config.yaml
n_layer: 11
head_dim: 64
d_mlp: 384
vocab_size: 1102
norm_eps: 1e-06
rope_fraction: 0.25
bias: "qkv"
optimizer: "muon_variant"
schedule: "wsd"
final_lr_fraction: 0.02
batch_tokens: [16384, 32768, 65536]
doc_mask: false
steps: 3880
dataset: "wikipedia_en"
Each number is 500 + 25 x the weight over its row's rms, rounded and kept within 0 to 999. Layers, rows and columns count from 0. Numbers have three digits each. The size before them is the row's rms in percent of the matrix's.

# layer 7 MLP down (transposed), 384x192, rms 0.0889, rows 165-213, columns 0-95
104:492490496498527484491512433514459497500520515518524498476461482524501534498513504490493439526463526436519495545529528453480492481529515509478502524495501496497486508476476485480485485496536494494490520469519517475502499462474565514496486513525531506454506524515479518481489501500476449534
101:504433491517513510511513479487509526480474493505489495510495551503486471518508512515541467479519466485521481531456498527518463529520520475485492540497510517475453476497519526513500526502523501448527484442515466488477470518492466491532516486492486514389558521536550575507478518525525469523
095:538510514497565499476479482501508513510495514508529506511433517497525499480490480485463469514492499484502524510491516518487495511480471506497509479524495517495495495495507490509520484511501516516471451471505470517488526534479492434501511513474501466487549485395479478501505486529533511531
098:480502516509529470514493510491514519487507535497466520473510497482505476514497535511488461508511494474481502493499527514493509471515485505500500519493526485497557470490507468534498523470532510518531479529519495500508529480475456504480545522483524477505530519499490521490542509523547509498
100:511516459440469512509518471523473478507509511482460510530480488485484505535502498469479450525534491500548451463510475484511518494518506547532520497526536490501443509454498481512490469497502467494504485452492514468506524510469494478478519474487502487493519506502481459480521463491473515486
099:521506512472530450518525476496509524499501508507494552477434533526534528523511508489512527495493495522475515477518500502519481509519476491496546496503504504475473516451512446486477461476484480480486471505496491520495490504510510510482506523516481494545508511513457490525490471485496490473
096:525531524554530488502478521518489493481509492522465502539501537536487494465540495481511497546492511462476474467529473512498500475516503502515497518492520506489488523505420488551496478505504488497493503535501530461511462513473486504519510542471465532494540455519513518485524522529500485452
103:473521514530513483469463506500488495468467514554459474486487434522513516498494551508488547493533481496512492512527503485498491491502495525489519525508529512522516518537582523477515494466491506495480548486480498488517549481527496515493518471478479510539511506533565528546503517496496440539
103:463511490456517486496519476480535451480509503466494521475501490545508513527530496501501504475480499472506549526485529499505539503540501520546516531512510522486499518494531488511505475470499501494514472494534504501478574529544489489522484495519520505546459485483527519517521544480492523453
094:512499532491475476454491460509495493472545493551490480513461496510471508510477504501504542512482546555482470507527502491500526515495503509541533492498482474531499510470490571477542480487484528559538461470484462481472486506486489493494485504509464476474456534453527489511504554486502470531
093:510532477509533504454455545499514481491495494528509473459469464492525523519492484495511528551515531513517490480506516459471480458519488488531523505502505507474532493515483461501521502494536473510560552521484503464532522518528491530517501511474518491526472468524480486576516516506497506493
102:494522490490447499467473472493513467470509530489516510515493517468541488539505527479544490444494521519496524460505510530505487499498542470492512546484537514478476511495539503495557546552523480464509536491515473479512488507505522509468480541469523479500453469486486518448498511519516501501
104:521481472502492496517515532461505484481496476487513495488527509460494510470518493457503467492486472561542473506462539526486458470539550472508481524516507431517487485468469524483498496526498497498507497509510504509481541460481448477519499492529529491521473486529443499483444488543496506512
092:473517480501497533537484495498489569522495516536492517519494472497493510509476535485522523487463494511462466496569516494486525518499467519520499483519532510516513507515508523497529470474526439479520550495535503533494535532481490518483495526517529534491496516492463486508522526534521474529
093:546502508538529464518499483482497520513491470511485483494514523447493470481507503497436450483520494494505473484499490453497497467507481528503487460490501506471455508537523531519512535488487531535485520509518534480475514500518517525540517540485482526495511470491501507507505519535459502465
106:490492509497507524465517480476527503516514491495528515522550520544489553471494498516494515490469478451498478506495499511482495540519562463509494470513459532522471522499494500529511510469505511520494498505503490514499489475497542473544499503468499473454483489517460516541473481467460485536
100:483473492496542480532506535457483542472497517527488523481464500459520477508532520513485532475479490522502505505513464493515554541502477491494496503524483507510504529497480477486491499489507497532550482520473490480471553509498500487454481493452483537486483518511513480497485531503526484511
106:517504495519497527505481479538489504525500492475503419497525482528504499523486505503453511540467488527513536476484544501456517480532449513547491516511468496468500536504523496484511532466532505499474470498514479483510530486520499500492527513483491458520490500469513471490472511502452535500
106:536497429505511467479463526515483489495566518523490447470504512512481482456519521509455497461499518503493508492487463493495503486514517484486478532494481471506487486528523530513493480488487515524530473498499526549493488501474493485487519466471512544522510508546565472501500513504502496520
100:492501456498544502516496517553490526515481484516526521452515485519499462545521498469498489497490486512481478476479485498495477503477487503516511468483483504477527504486538505477558493527483476520499463509500506496536479498478484508507485474539494502539522524499555523486507467525490513545
103:538483542519495512521500459520537488516501503495501475457494529475465505489489482459484501498488540519480499480480496516523518538454562460489489516480507462519512470511501517474503493503507500479490486487519545542534456526495517456530546481481489516495494480482506537480466482475470499505
104:499481492535499490496532505496494535531473510477491502512499487441508520524494492482520485498475493475562501525497505490530521516495501509499535459484505463483515530485497457501464528556495433509477525499536494532500509500522486465525518494508521562516526514515540466501481526495450487519
097:476543487503498518470551490507505518510508478465473501461528474486508493488475507526478493468519488514536459482502481498465478495484533504471489510470543477474483468497532481457519475527492491484498496514541466501453524518502494541504532499484479502481529504567481521493534460550514479508
094:477516499510476521504504487483544493456462486512534522491506509546497507500457490483504489479526511550490530534462460531470525513530462517504532542506479520554517505532503473454490480479553452455518524551494515503486535473483514520531488482464491528497522533487503515528508528481486468542
101:523496551494493487503465476461472490503512507547533466526487473505470516521507451516519494519562499496499579529502470488498502466496490471476527457475481493477574521522517481498476490477449520496473472495516520512541500517542510487507472506529484477443460524482491470538531466466472483474
091:527453465485487495484515523512517483533492508470494488541491489488492489473483512479512510516493508560516498488474494460517486452511507512494509469477554480524528537528560514464489508510518492507531514497538508485536501517509495487478463521523465504458485517433468469488488470523493494470
098:478457530513477474457572503521501527481507481456507501503521502493503514517513499489498522550509533521514534460498561495496526475485499480467497508492499490555440512486528476523495547482495475488444517464492501483517514468478486509483500491514503502445525476474482504494498449479484492541
100:459530521479477491530504518521512514532467493478474476423456497512525524509477483516481486504463499485509504505508460480488491503511466518542559491510507484485511476476538502498457461487541509422530483518516522515476483498541508498497462513470495524493455528511493472448483486471479506492
095:494520485471509489492488540500498550453521522477494499491507528436506474519471498496479513510471479517442515460478477483522465486516450517490505511471505530449500523523500513495515518464484463521518515516533500453496501522487506512521515512506487502436496561522489452537503543532490522467
107:504476474482494523488463533478476523493508497491495479540487492495508462517524462499538468484504506532463479482509505517518478499519486528552525478471495477500548565498489469512479462512500487504474496503525565518504479471501515508502519508522495508530508469433538462495476520478511497493
104:513512485481461471457517457516486479431504505477513488472491460543476495482501515458537482511490460487527485447460517475490489485476543492491518493477488463434513528466569488489528520481495493493502510490494513500461502499518485490550480512477505448476492530497519495525473479516469518480
105:491566475535480509503460490471457487463540503502477478484505512529492497477530502489524550486533508496550512533488493501474545510502491516553512484496497473482527475502498510551508522526525512482480522533505459502511469508528483496514517498487509541512476471517521478486464515473497540463
099:490489491527480507422449452492519498495524522492508467486494472519486468453531446479480508503508477490536482491440509465503483517556476485529517544529507498511505520478468467478452502498513508492475485493486488491480513500494479502513504514499516484468425475522519522483472493480485503456
102:512527474491460491484477491471512523492560544492508540491529505489505498485526483519507515517517475470466521484509469509520455482481472484487455518505517521487476444486563450528430521534518495468459502490494519505515503517493506478530453519518479472459498522460509517488481518500482525481
102:494488512520514528481518471510533450471504459495541546457460455556514489528476534525490499510500484509512535504520496503473494459535474510491509473531470525489490504480475493537508538490508468462519516487544500528524509471512530505498502474493512506492457518506549510455543492514484489523
096:501513476487508452497477478518520487526467527511492538501488467495512496515490478468449517505473510499551537501510503506492561493531447489490473478482497481478472480516475501498536454504517501503513488535508495478520483541521498509509548485493522509507492465531471483526473493510504485520
099:481504504439476495563517499510478516513500492463509471472539467500522503501537496462486501453505516492503488518537484488535531527545498479488474499497496521492496471487454510506504468467523513564523506494448517473496527506520552489510540454521496490494481492496474474451451470537505501451
103:534510465471464513472505484516470505484498462473514523509510482520524505493536524518513466528504454508447499497485521461491484510498538498517524500514483539471526485494536498485482499478502492513503460459488479511493491516488529497521522475490455447507516484454508516516523467496466533516
104:489508525532507493478500478543526524509515481504474493500473488464527480489528501537477480506483488515488515483524496463500516471494531511493481503487450511523517497497491548508448500514519460438512475520531448496482518517441547453553522505540553519499511504509529494521538462510503474516
104:507485547501490544448488519477490482525462522499501478508503494507530569505477509478454493540485513495506524481488509520468474483542513486517516479533481464524478469498480540500534531488506523512471539490458508502475494485509514510528465498486455514470495530529491497509497506490517441487
099:534501515558485477493534491469507525499472495468503495510504474500527503499531511554513492516458498485501515463507455470465507517527479521510503511498523490491535505530563498507456512514515504492479500525481468503525541499462530513522519494493507470452460491444495524489488470502521544474
100:497491499515478495513528502461510496536550481502505478485472497532462500480511491517520505552533473511540484488496473480450506483524496522485503500486464493472521527510525466486545507505469501541508470448470516472511518551539514480519500501509513500530497484529512544556486490506489452471
101:465554485505514500524470500491490533511511477585541497486508536476457509516524483429517478491528529492491480488514496530505526497502482508528509502498479518531532478475554476502521489480494527528502528519512483552497521504475517533519483478485452526504485471487486510513508487514516486450
099:546495482549499516481463494546488524473483489518489485488512524472490513511518506506496472458505509459543510515494509484494484491480516526491503516505513512541456549500506507479510520460513552514545527448525492470469451506480471483494491509511459504453469493498499482454519473502492551524
112:537522518501447503475491462529523484473559484484526494502484501500494439494498484463514444501529487488489546502509465467505476547472501516497437482547509459475497535497456469477503468501530484507516468491539488447499502497485523521517479460496524476511541523461472507495478472549474499511
103:521490510480472505455500504507535472492525454463504461556524498492471517531489502460527518495513465475527553471486532487555509490500489505466518505526529499553517515557504519499506495490497496526443504480440531516519493499474509496546482541528474449522462506461532484463471558510503476502
091:485517491486497505498549489521479509520516525449531491492519491523520499503518503508481559489471546488485511476523478482510519500497465496515470503479453511483470500493493489540458492528521543521427511546498526485504490522489532493482512491501488537517491538466524506490504482516502517425
091:495482523504483528536471503500492532507471503474489538499466500524551522456491516524523496485487558532495510535502483485509481541491511497438460518492481483483494460485487515498516485493472525488517491482523504520487475495495501497504487497444484509464481529516530472547553489478509504479
089:503529489461441491493521511488499535504461518497543497521491490499528530513496538514466533490519476504521569526519478463526482487492518442558517521496511489471541520505460478488506480513527501510525474444526474492531484555422509522464512507539502466497506504486455496485488526484527529490
# layer 7 MLP gate, 384x192, rms 0.129, rows 166-213, columns 0-95
101:483495499474475516496460536464480467487549529531477531492527515489470495509507518510506524509533533483501493490508496494469507521495500551512469517492486525541513474524505525523506464492516518537528525531556509491541505497505463489468496466523472542509520514545511474502474533511494530535
104:506494487504477498505510514496523489502398495491498505473474482505482514472519534537545552490533543512481537478532539485507486500515479452510500515477512515474512442482503503543495492486475493506463481536535474527459475481510489463490522487500480485475499509459514539498470458524529507484
106:548480475489533497529488490478501486552511491502462490508523518485494505503492530517542484553451501495476529488486494468520487543552536527495514526514495488478525479527516510511474513436547496481502456527494543455507503515472475471460496534485492505506523512515499541454517477507466520496
096:528492525488499503529480533501496477536467517494461507482473488467520472528451548521491469550535486485485446470476498490527472513491493528473503493517488503497504504535472499500498473521504484494518504486494468503547536495521504504485473468462498498470498511490529470491489446466531487491
099:503469461520471537504512523458508494524491486504480480512517497490501534508507539494513495497485505508515522509509508521499506448478541489486466547474475522469513464501482532535503488474503482486463484510528457498493500518502418531519498489503524522526491546499503501470453449460486475469
100:486528540505502477477480474468486486484517487422494466516512498477479475490525489501471528525505463507546485485503456493498482543501530501505511518527494489464496479464539485520481488472490475519493511509516543491473495476491470486491499493504515509535513545503545502476488486464473508464
106:518534482479521527511449474511465448513498496486512481538495483506523486507503513494472530458487518513498528500473480497500460475492545469473506478468486486443511487518516510471490518490481555447514484546497528502508492490474491529495471531495465506486477514515490489503464536552529510538
102:494507473483481518544501513503463457461490551515489512491531476499446503497486514472509511521504478464516499516505563520505493503545507460508531500489443524492491531516502515510495471524518509530488477441546504525535487480491455482494494500542538485521514534499491434485494501530482509479
098:489502496485523477475504508473488472474511504488496520485500499468516442516467539524491506491489476468524501501494482454520507549480436459522540506493509492540505484504480493518550512538526502474495507527518516505486514471541520445477541536479524441456495471480541525558529518535537525497
098:550477488496472510511486504512482507477482513503523519500491556487537507490502494518528521457472443501467496514527455473466492541526501510511540512449502526521486521490506506495484496513515498525472508474526543529521466502456540472514479494518512544477511495521492517532493539475511475541
105:424486494477462479503524491494522508529474509512532476455503491473529489517519494503495524512491480547516478472470480515496505503472475506523464488495466535534516526492496483486487509561466521458487497538496467531485493524552507471485503538525468525458524490470502543556469519511478535506
104:531503477483506516503480494483531495492489501522526513497488507498541542521526507447535510508535517495497471507514460471528489516454551507512497532520463519511485440532535514452504494512500476477529494528488489520531508474494514467500531484475536528552479505504512480496521507491487513530
092:472543496509512486520484538516495476502520496462559505504517529472460483532480501457482524517491485529459511470503501524490509508485500481520470527502507521520495487421526501515461549529491486526479532483493493487498534538518543498502462498506515550483490513467502441476503456543520489440
100:479515510499526500517535524496488517473502504517466506531503472492506495479454555487504453501506521507477475521511487504566493510487512514507537517446553553472508471482449466495483478493552492490474492463468531530522502522489511516501496489487522522480513499492493442524477489433463489521
099:462488485468496508496497501483513466535477491522494471513524491483490497471484461515517499529487528500484525508554445498531458483528518471519518528492462505512513512434520541478478511506533440485516460491491476513488474492460489516502537545474473522537525527527495523524486496514500512469
097:551474547448518471475536488480524460483482511517466500499488489542501491499509512453506507504507539498510501495470480543486525508517491510500508475452486499472493495545480511481470489514523491562513517473509505494527505480493539435516521505490446483481475519540450486525527528467508517498
104:521432449502509490461515507486529460452489469520484539493511531491484503493507488484512500481503444462501464444446513494487509491505504514524515489460490541476524513444498488495463490535489523508503506528514500446463525538469473485519492524480514508490524489445506484514518504506554500505
098:490531500494535505513528495536493511521477457496495463494501500520502510496462485508530535546520512500479519473465488506497467507467530491506489500460476512502492551467486495485487477510533525482519510476475552485488471474489529534465493517517523512531513502529464490481579562464492444478
105:523516455550517506497516521518514507504489506519546492496474471489449524535475497519508513537498534480500470518514481466468522476539483489535460529471484525475466502506462534499493519489489510460472464522474540492486454504460535520492511475491504531527512511474545514481506473507526536537
100:484534485475481526519468543446483441482500475486500497516455506483512491464485490508472529524495524463507497453538493541470511492500514496449489500489478519480521514540501472533530505504503507501485549521524509504501474493439507515483519516508528467512483502457530476516496539493497522488
102:473479485537478520461472499464489480506473503496502481480556498485483563496466523504514497470471511478509507499527483504554481530496540565444507528478475468486506469530510465495509517481500479503527506521523517476467504482499459466496504496512507498501477499487501492513487516483506505509
101:492473483505474493501506485478484494504492531547452492537512543464508461551503486498470525471492493449541494441502518518474478501511483481481519496472483522483506469480526533514451497522448506537480509467468470474483504502529546481456475478515508491506502547533513510503478519499523500491
097:508520473511496539490502556498509499478476488511498485477500533547487480506469468484483473488509514538497481511502492502485474444534490461526460474523536516508527518526495477471507492480511513489517536442464477517479460468527500479481512514514532487521478521510533447533491477495502508500
102:517536484476525526509514499501473516517463499530459534488562469466459443476455528484494503527481496492474527501505507479535519491527430479510502490524487503487493521486486493509543476463496546473525514513507482531516569505511522501518526460500491521489462521500470466538508511500444485443
095:528550495522505514465508509444464499448512490517498521476470470476473474520486480531539496483499517472493547495498494501460480469485523530540505512507533519516513504473498482529494412508522503499494466506480512526476488519539524498475442488489542534460542463533463492569490473486517473525
103:512496528496464508540520461487539534515474502467487507444477473451503499474461482470506513466447504499489510471515517502436513510515489487479514518531501536470488502520512531542500504527532492521485496515487474471529489520550472504445465472538499527510520471511514513490538522512504514547
096:508481492503550554492432486463504470516505505492488546483488483513522472528482517537494490462474520519482467474486541497515454524508496464529520526494552494533532504528494492498488527488529512501482490471489510431454482505496518478498528434526525498495448524536494505492506475510525499487
095:513488525499505461512503481553516531544493495491501524532493473481528477504459529546470537473494504490508495509493486536547516456493529498518502478490494503523513526481503473514518520456508487469470486540483467527505513443518505500487513517475484507549477498499511541495544495525449464498
102:451523507530527502498479453479516508476509481471510499526457488508487464507521506470469492502565520497426524446510527546498481508514517485505520498499483516515491541513486520511539529532509525480503499506503526470489439530465492501479507507511544507493482531512477470499474543525477452484
095:496523479505494520487483525482500500516502493513553487487526492483526489542477509532517507552454492478471525501549461494498495508487469503488495496484495455514518489552444477509533484467461473494507515467499511494487518508498528453463473474534511464486502491526477513532478530506482479513
101:487499520526495500492483501467465527499524479497479517496506517514557554496487493462515496493502494501493536532474511461479516464499449476499510509503505537481490487491469536513467529503518505477535502480488530464477429479530501519472524479507536503528531480518451511474512469514506537494
103:515511543536444513480467511518509485477532529476538508520492498513520472513467479471525507508520445499504488549475507523503506540533497540532505487498453466515500489496459549516475517505473522514453487502491504495509497477518448477529527469507482493480497527507429479509513518505458478519
101:486484533511466516521500497530472505483433556480484478465522519501532515479464508499525491475509508493530511483501495511517516513447495499465512522504507494507479470512525557507489498480531485524464477509524507470502510535481501489535486471479547510480506543522512511524501510499492469491
104:505492471529456494507489476520496522500527486492487454495499547476464545479444518481558488508528514490501453496509506512515483515507526475497523510492475508438519510473525510506474500569510496491483537543468479488525499460535533510489526473504501486533507490514480492504471521471464530481
102:463485465571489539469465506496495514504528494527516514525522503482526501510461504485477480519471497507522567522486502490496536457521496489501532506528511512516509447446510493487541480453477467514509509528470505495505500517482477483508527499482519459510536502530491537510569521483525498513
095:470468510498513465503494468522521503497425481488476530510477540475474537506464496465484548500538521462495477450484468540517494511502466528512479486519498461545520513482468486457473508501477442506508491491478448531476460521493484522467553486517520510529527506506526530463509504475536493468
101:526512540522468518499522497491447524502473496478423465536520467490526484496459489547486477473563481493480542477470484497511467464502532514511503493516541515466533518516454460558508470538513488524503517522500527472522494474513512502504513465492450511474483579480518504523463499505500470477
100:491536501530503490515533508481547467499470483471498503483484478512493521494483530461526547489522504465551485504518475479517494540541503564495520495457525514450525528491507552481529518520511479500489465468484525457484462530505489488516490489500539526408478536513503458502501481489532534493
099:530495453491499494467578529484511517457467498513475530477462493478512502516514446530555497507527496489495507516479493469503463527486520513480491504472494473525499471503471510506489490515552462516480465487463560476485490477469542473511489483504547525516515530514492508489543478506505475483
099:550517521514489523459461478519515514466532463475477512523499492503526473493458531506510529457492450498534467491525485495558488463492499495459444503526538521521492498518494491520490539503503468490521514521475513481517514501507473518508475518515485497534525523548490525512547506507528535500
096:503492518491517551460544490503461506473487483487483514476507530498483486476455522456514539484558499491500449510548534504511508507490511506464505506486539527483511501470518489514515525520485512456494472503485514492468528509460511465541472476500547474506500484516560499511524469520501537536
104:524539479487519537521534495465523490510469524508470474489497515470522486499479477462483516442432510493510479486533478516493477521480519489561495477486522540490499461486493507529478513556516526529491495487498535502527529528515505523534529483462521483481474548492529525538465465520527484483
100:506460488508521491559519516515502535499492479499469480495524467533562530487447489508524482465454484515495535495516489507476495521516498491477467583466527478481509484454490464512521509506462451491527476458474500515479493499515527526486510487528501513528506465452535479527534503520528479508
111:505532476524501509510453471508492484521514479545498463447517449500535523496489532501534498473521516466457472508495480482510493462514513526456521498526529481458502503465507492507434507535481462532477474467541523436506474502504509510489518472466542490527490511516468485509502459507523505515
101:485502533478472501540517491524534462498478501457479485463513497486564477515487505487500503459436485503539493518469446460550474499490511549504514510504535531532499474508486510549495510500484513484501521464511547458468517454512520496519499564463462489482506484476470510481493513488524492507
095:495492505529476495469532515488487529482498504531500528465480517483491501490490495508506518522521488501479514541465491484516488509462542538517527521535468527486481474519451492504509521467502530506477513498484489479482523498550465495492473525497516511517548542470533501478519503478553518492
101:505523486526480548528540501497495490472554473493471499509493513516540507499484571509535497472487514508479540469467513503480497477516498531519508473488536520530485498525502491488483465500464480507539501488493442482511502480539512470486521463509509489556484518457535540506492505529538481495
089:493511476466482495502486485429524510479516506514521474531484484531482507493547558481472472535465490519517515503521492454525481469472484460458524501458491506480477538534544486570519478519507518503473503500523490495526497501528553472510505507506494510493517468496514503511465512465501474459
# layer 7 MLP up, 384x192, rms 0.13, rows 166-213, columns 0-95
097:507499486511532527505505488507522507497435495528510511562445485493500499508455481509519452515487498505511516447515534584541506477471513460508543527502476500492543499479483560484533505551476510518515453464472502467518498486490492521491473543495516494464499489504503472474467501574490520469
110:487477480477517501476476502489549559531526517513496451464491463527520486485515495490511504500506504501474486543493495504545523499550486508520532500489490555474506440446503503525464518474506459481466504547518469487512529539498472459506532504522480478493535527445463526505511488527547507504
108:513496512486528498530505500512505488479484485528511472518503472478503480528472515489518473494519502484457522472450522493524492511510512513508511492501514481527497501518471515510478535501511493478521497528532503518499475471513508543491546520500480521511529491497489499465488534500535503489
100:525472442505488536530487510489501530451501508483487537537440500501514515507509507480527491491497496439439509540485515505515516524485483518520442535509514490486505479522501491470513501518480499491501500483535466488484450494513494510481505487496491524502519506457483495498440488504486464501
103:488520461501510447526494493488478523488497500471501491471529493450488431487490508491510521480503542495461488512482506487496503490503494459484516502473496475514534510515554453465482485493502538491517520481499550486547480514487544515472444501544468489485471488526528498515520484501525477476
100:448476526571476531463482494468484544472480490483485486506537480506488486489513462543480533492480502489511499479520519535477540516570521498511534479480529493527501478491473503501479500510507509524472531445499526522472487507461502489497466502500480528510454496492514466523497478506492458493
104:499536531491510490523493519491506499523475515442501482461519489469500508479513517495500507508522500492483532495528490513541453486514545496526483514505537518487503533519514532525512521515543505502494519480474509482515523537508510549489496442504480467533512498503481512543452469528512537497
103:539520511482527525535496477492549456454504519525444512499450477501499466483496492503518492501464483502535515515501535453495510503504491547510487475480463491451483503470472483457477496529465488471513501489465531498510487469491473484478483531468476487478455489492508468512481457482506509497
100:545526520516506538462513519465524501467513484482518473464480504498508482513486515489504539508495516516478525534534501483533511475478508494517505452480495521533525514478506536513518508504479540540507463429523526526530494517498476541477483513473530523473448479456506526558492564463463483490
096:525498488547508514471480501459528460488506525462480554538519528496487536524508456485523482503498528511513493497503493501548506492572538467483479512491501475485529468502486509523495459500501478507511503468476457478466496494543489488514515515485536500508492512482504511505515492517479464491
099:480514488492513491501468537492557465487454503462515510528555491512549478449446478475469493474521491459456516554500508482498455476538530500442513474504518510511508464459541487484524501465527540508487527458523493491531482525490520470560478491485501522504491510534528501500476494503469537489
103:488488485528503519501528523496479537554533523491516511507469509474466505542538479500514481493503475463518517540525512498490490553503498442496463526482532501493506482505520514501505520504496515464510503470510509507511553525507493461483466453448546505513530494489527475518525520494533487471
091:487509502489510524505476481472509549485493485465520522549503482518485515520488500517508478482513476500472493494522466523537499451511497457506516492486470534479514505518533484495493463502519513481527528480516521498529524507470509491482555519438548514507489502503522528493502487508539553468
099:533478508515477493470523512522500512493488485504477529508494464484473495496484481525503489462493508491493501495470494466484518532490544515446479517483484490478504480546443520495482437500528465498498492469476535510520511490508487490510546506559506432450490553469518457471506508476459505524
103:530489462478474478506505486512533530513449466501444438504474475513510450523498465518499479542529505444509504518497494481519490521567502491499506459494498501491495502504532457524476498483564527467518497478465527472523499507479542493471471483516495478518527457512535510503521462545487501526
104:490492561492481515465509497500494470496512465525457487454511501515518480509493534509481460457451491542496459485502515478524493518477457542521499519476488477478481507487470502475464490497509527511510481502542517496516522461494509501490562468539482522497471513534481538506454456459522501551
101:571516528513476513506462501494484503517526505536494515510511504544511510497494460492506458504511461538473489499519479475480535479546495499551543485489526524498477524487474544471484495515522495508498471491454509522512466492453483474530516495515498504471499538485470490522506501495565509476
100:528506492507497514499500487527479531504489491459514492458481520466444511492509479495519509503511461509488445519491499559522510478479458537506518500517501479504546493487476481500486486459478534511498500457464532519538489523485461517480488512489479437530540495530510496522521488513511485525
098:507432511527478490473509463484504535487496510495519538528485522440470498502496488516486481481516491503525455482525485484494501535513479493471539495506525537510515492468496531517461491523523518497450465496532505529438505505495512514469535463507514491528564505483506560467552505503472499496
099:516501483522475485513443517480510520453482476487492521500483474501491485499487481482506499430470498475522505485532541512511476503483513462499494473514520475474527529541522524474492498500489506428482514501553533481474436456523521426536530519510492512489487503512510504499488500480512514490
103:463519488521513491486543493497561485512500515473466487530485543493483506512573566445520466465493521509503520485511517482499495534492507458511505507527473475538506489523545463504514452496504472476494488486514473516531504518495438417461531488496544493492504531496494497523487489504525531475
098:513494525514472493507524473565512475479498444551470473478471519489510514512498501499471514506519502510531479443544498485488516499523502491540522482497498457495508520542490470483506544532511518479498500476502544515473468528518514496508497522520476419534539534487523478458462520474511450462
097:447447526527557482476465447530549477525536514501514490550481465489487527500470485514474499493544477481516511496514530514506498495486495488441470510491484510487525488491452536527473521468499511500481488518528467475521504485463489538477540481518461476500466534478485547478481497507506481540
097:505495523486492481462503467483504527490527462498512511526519480482531518571517489496450523485499504485469460499506496519519500510500526499509467534520499511499485477483495450535499460455474483479500501518510498512556510474526486491478512435474496504530526539472557521478519488494496483524
094:536484494474530500491487546477498476530485468470498498498481498499476525481506484508450461555495471501535516520465503473553457480492540485520483534498465531507459524482535497457528492520504493558501470498537514484535497522523501525506481516490496519507507436501490556505452504509513490472
099:470522523512490481541530524479510535488484484502484522453493470499503480475475505491516556516482461506538547545478517466524545504497497443485525536544507507511504540458517519490498500528550466495503470486490495540486486496469483464528486518514540575470534442483513485504487498463506495521
097:457498503541504519493484483494532541530478480512496488528518513507533474481481501469503489470469477510498497477447476494496458538493474480499508506481527475536509486505512507443466539465532526508454560473476486506504549489493451501500483476492489519511502504479437518475483504495498479536
093:545526501496535512465550461448443515492498507554464453487475526478520494523512506521510504532546520485495502510508457522470504517479492514485524517480535501494498501522505488489517511514534527539469507520500541496429515515512478510502516481467517454476493524456543507546496461468517484483
100:492525495440486499507481495508542517486485446527511444459522499503581535475493497485535503494500506473466528470506506494506480491514525510486513493510477515455506474546517513476510516502489449511505541511479474485507464532505489494491470485498470467510499472523450519484505492511500552501
098:461484484516499528511538514488549470510436511420478452452513489494511514506519499459476500493470540509491557525544484504489495483508556465486473543489494485489492450532517518522469522485523482502511504461497481464515505511483434495525504514536486508495511521496517503488489517517514525542
104:474500517501509486503553494476462483472493527512502482485534543492494513510506534525463519475522508481535519471510474478500514481512491489535480447470528491504482526517461518519485491463441540521513479493497515483500510484493478446544474497541512529488542508479450509484499498441483517434
098:509478511551510484535543509496478483488530496468499504532531537504459506488519440496509545498506498546513497495482491523477512492480485497506517497476465541519507461479453504482498457489508519494514527530480547502512492506472526474535520496481472508472480505507526480513483503492516491528
101:520479492499500521516510509507522463498500533504477473486480490486557522538489493507504491484505500441485512502515478514492561489479483560528497519514499527491503498551500551535477489458502534537465486507502519480501522491473560485479512510435516505530500461501439494536537502488519517464
102:530520526523554477522547460518495505504506499517478510518505521519486502503494483436519541535543540454474519501527473517522517528536457500482487496521501493503513501495504498515455503476531511462518490539512547527499504518509475492503527464451489493494457458485481549479478489508477545498
101:522487543485524478513504484520521480480495530461465472495500475528486529509551464546499498425488518497463500495499511499525446534475488509519490469478521460508468503547512496505478517501494561492525485479497440493503501496523504492535508557520445507489499539509573494526426498480511500471
098:482488528482492534514501502517547495537473504501470422455505504504539469520496518527574490461506510546495463498471512523543496514512491511498482511463492507531514477491436568504520509526481503497514491472483480536524511502498520526535486448471500516501527526511505512451508536528488463492
103:524489503498473508498505519542541461495485525524504491476457506495497494435463525547480536467485488478509481517444494487504488515487525480478504542539528495543532496493510508499467522510470499490541505498542554505511506508476486524462520546505492507507534476504507487503526524504511510468
103:518532489528513486535467478517497553487526454511558490497461497530499540559506473514515506478495523515486519501476498522497492471501515507503480493514470469487552504524536516512500466477472543484474476479511528509473529541526505503437493537459504481486465473492500522535490540504516571518
098:513500523514458508483554516435536455503501499544496522516434449540459504479489504493514502514478474501511540474518507522526550506495524512536460461479521516481484495474529516539474513454499497533454498494500478486521491512513456520479472507506484529482509481465544495570490517500530514493
098:467515495470522485498502506513532465500514518479505511505537471486498496474480482482517536478488524503507480514499457519505533490481486530518477493435520498493459460451515457498501536486444469544475495476495497462541493537520538511430547469548510480497518502511450508501530521496520520545
097:495466496487479494522496527487512450513503528503533483487508509483543440516534473512483528463483507507496514521473455488464507472481520538549485502465492543493506526467470482445476537484512516483483535460545477511515507479503499487526490511540492495488524488481506520498541501529550491503
094:484510492497497534500508507453461481508502497507463495490492449499504515492437511514521516534472477492477513529443492486504473516526482486514492519487528453503456484555480484470462486439490485534461507496560492463477508498473552506479509492506548528440556489471496493482487487523444543471
096:515536534541543510459466441493513501517516503533520512498530504504491496489570557465512518514484525509520497560481509481503552464464517459491526536512531524532511503538490508504470532488493478480509497493452489528495505502527526530511503512548480452476478505506488520489470531490512500524
107:512502468499526525509512474494482499473518514507496533498461504561491510490517456488496472473523485475497511507484501539505490501498481528522448516475497476493521526488477489537507495458498528516486518471473503469510498497505502475513505512488481475538482489491489520508513514548496485532
097:480488529497471506449527520521495567494517509504524502463478505480549500496488509497530497472493514511464525534453519518534484512520521485480504517546513491486491471488562506555473503520494518503490498460509520484487474496529499534492529490466533529462502502510521527466490454499513523490
090:506514481528530496514492442523489497491477489444456503516472546507474517480479481438518503500498504509489485475511488483491489472538448487489518534476526515495538506496511498510481532526509445523496476462511528517488479500449499497504491425487506485505473503506466503472522473530493502531
098:507455554501526491469481459534490485521475490514565507499519495515517491460493492501460467464539479502523499542506517499504516478463484503498479488451484475448480502486498483529503522513521511502518501519499562513452493529503504481543495543476486495513512482525440486547502493502500532497
091:519508459501514563487445447479489501542483540490509508474503480507501521513462534482505499508495536489484504494524521529491449508534508488508491526505548469496499498498477519511505471550471504473520521469474524493499509491479534497509491531500497494486463494500489499502492492524473474546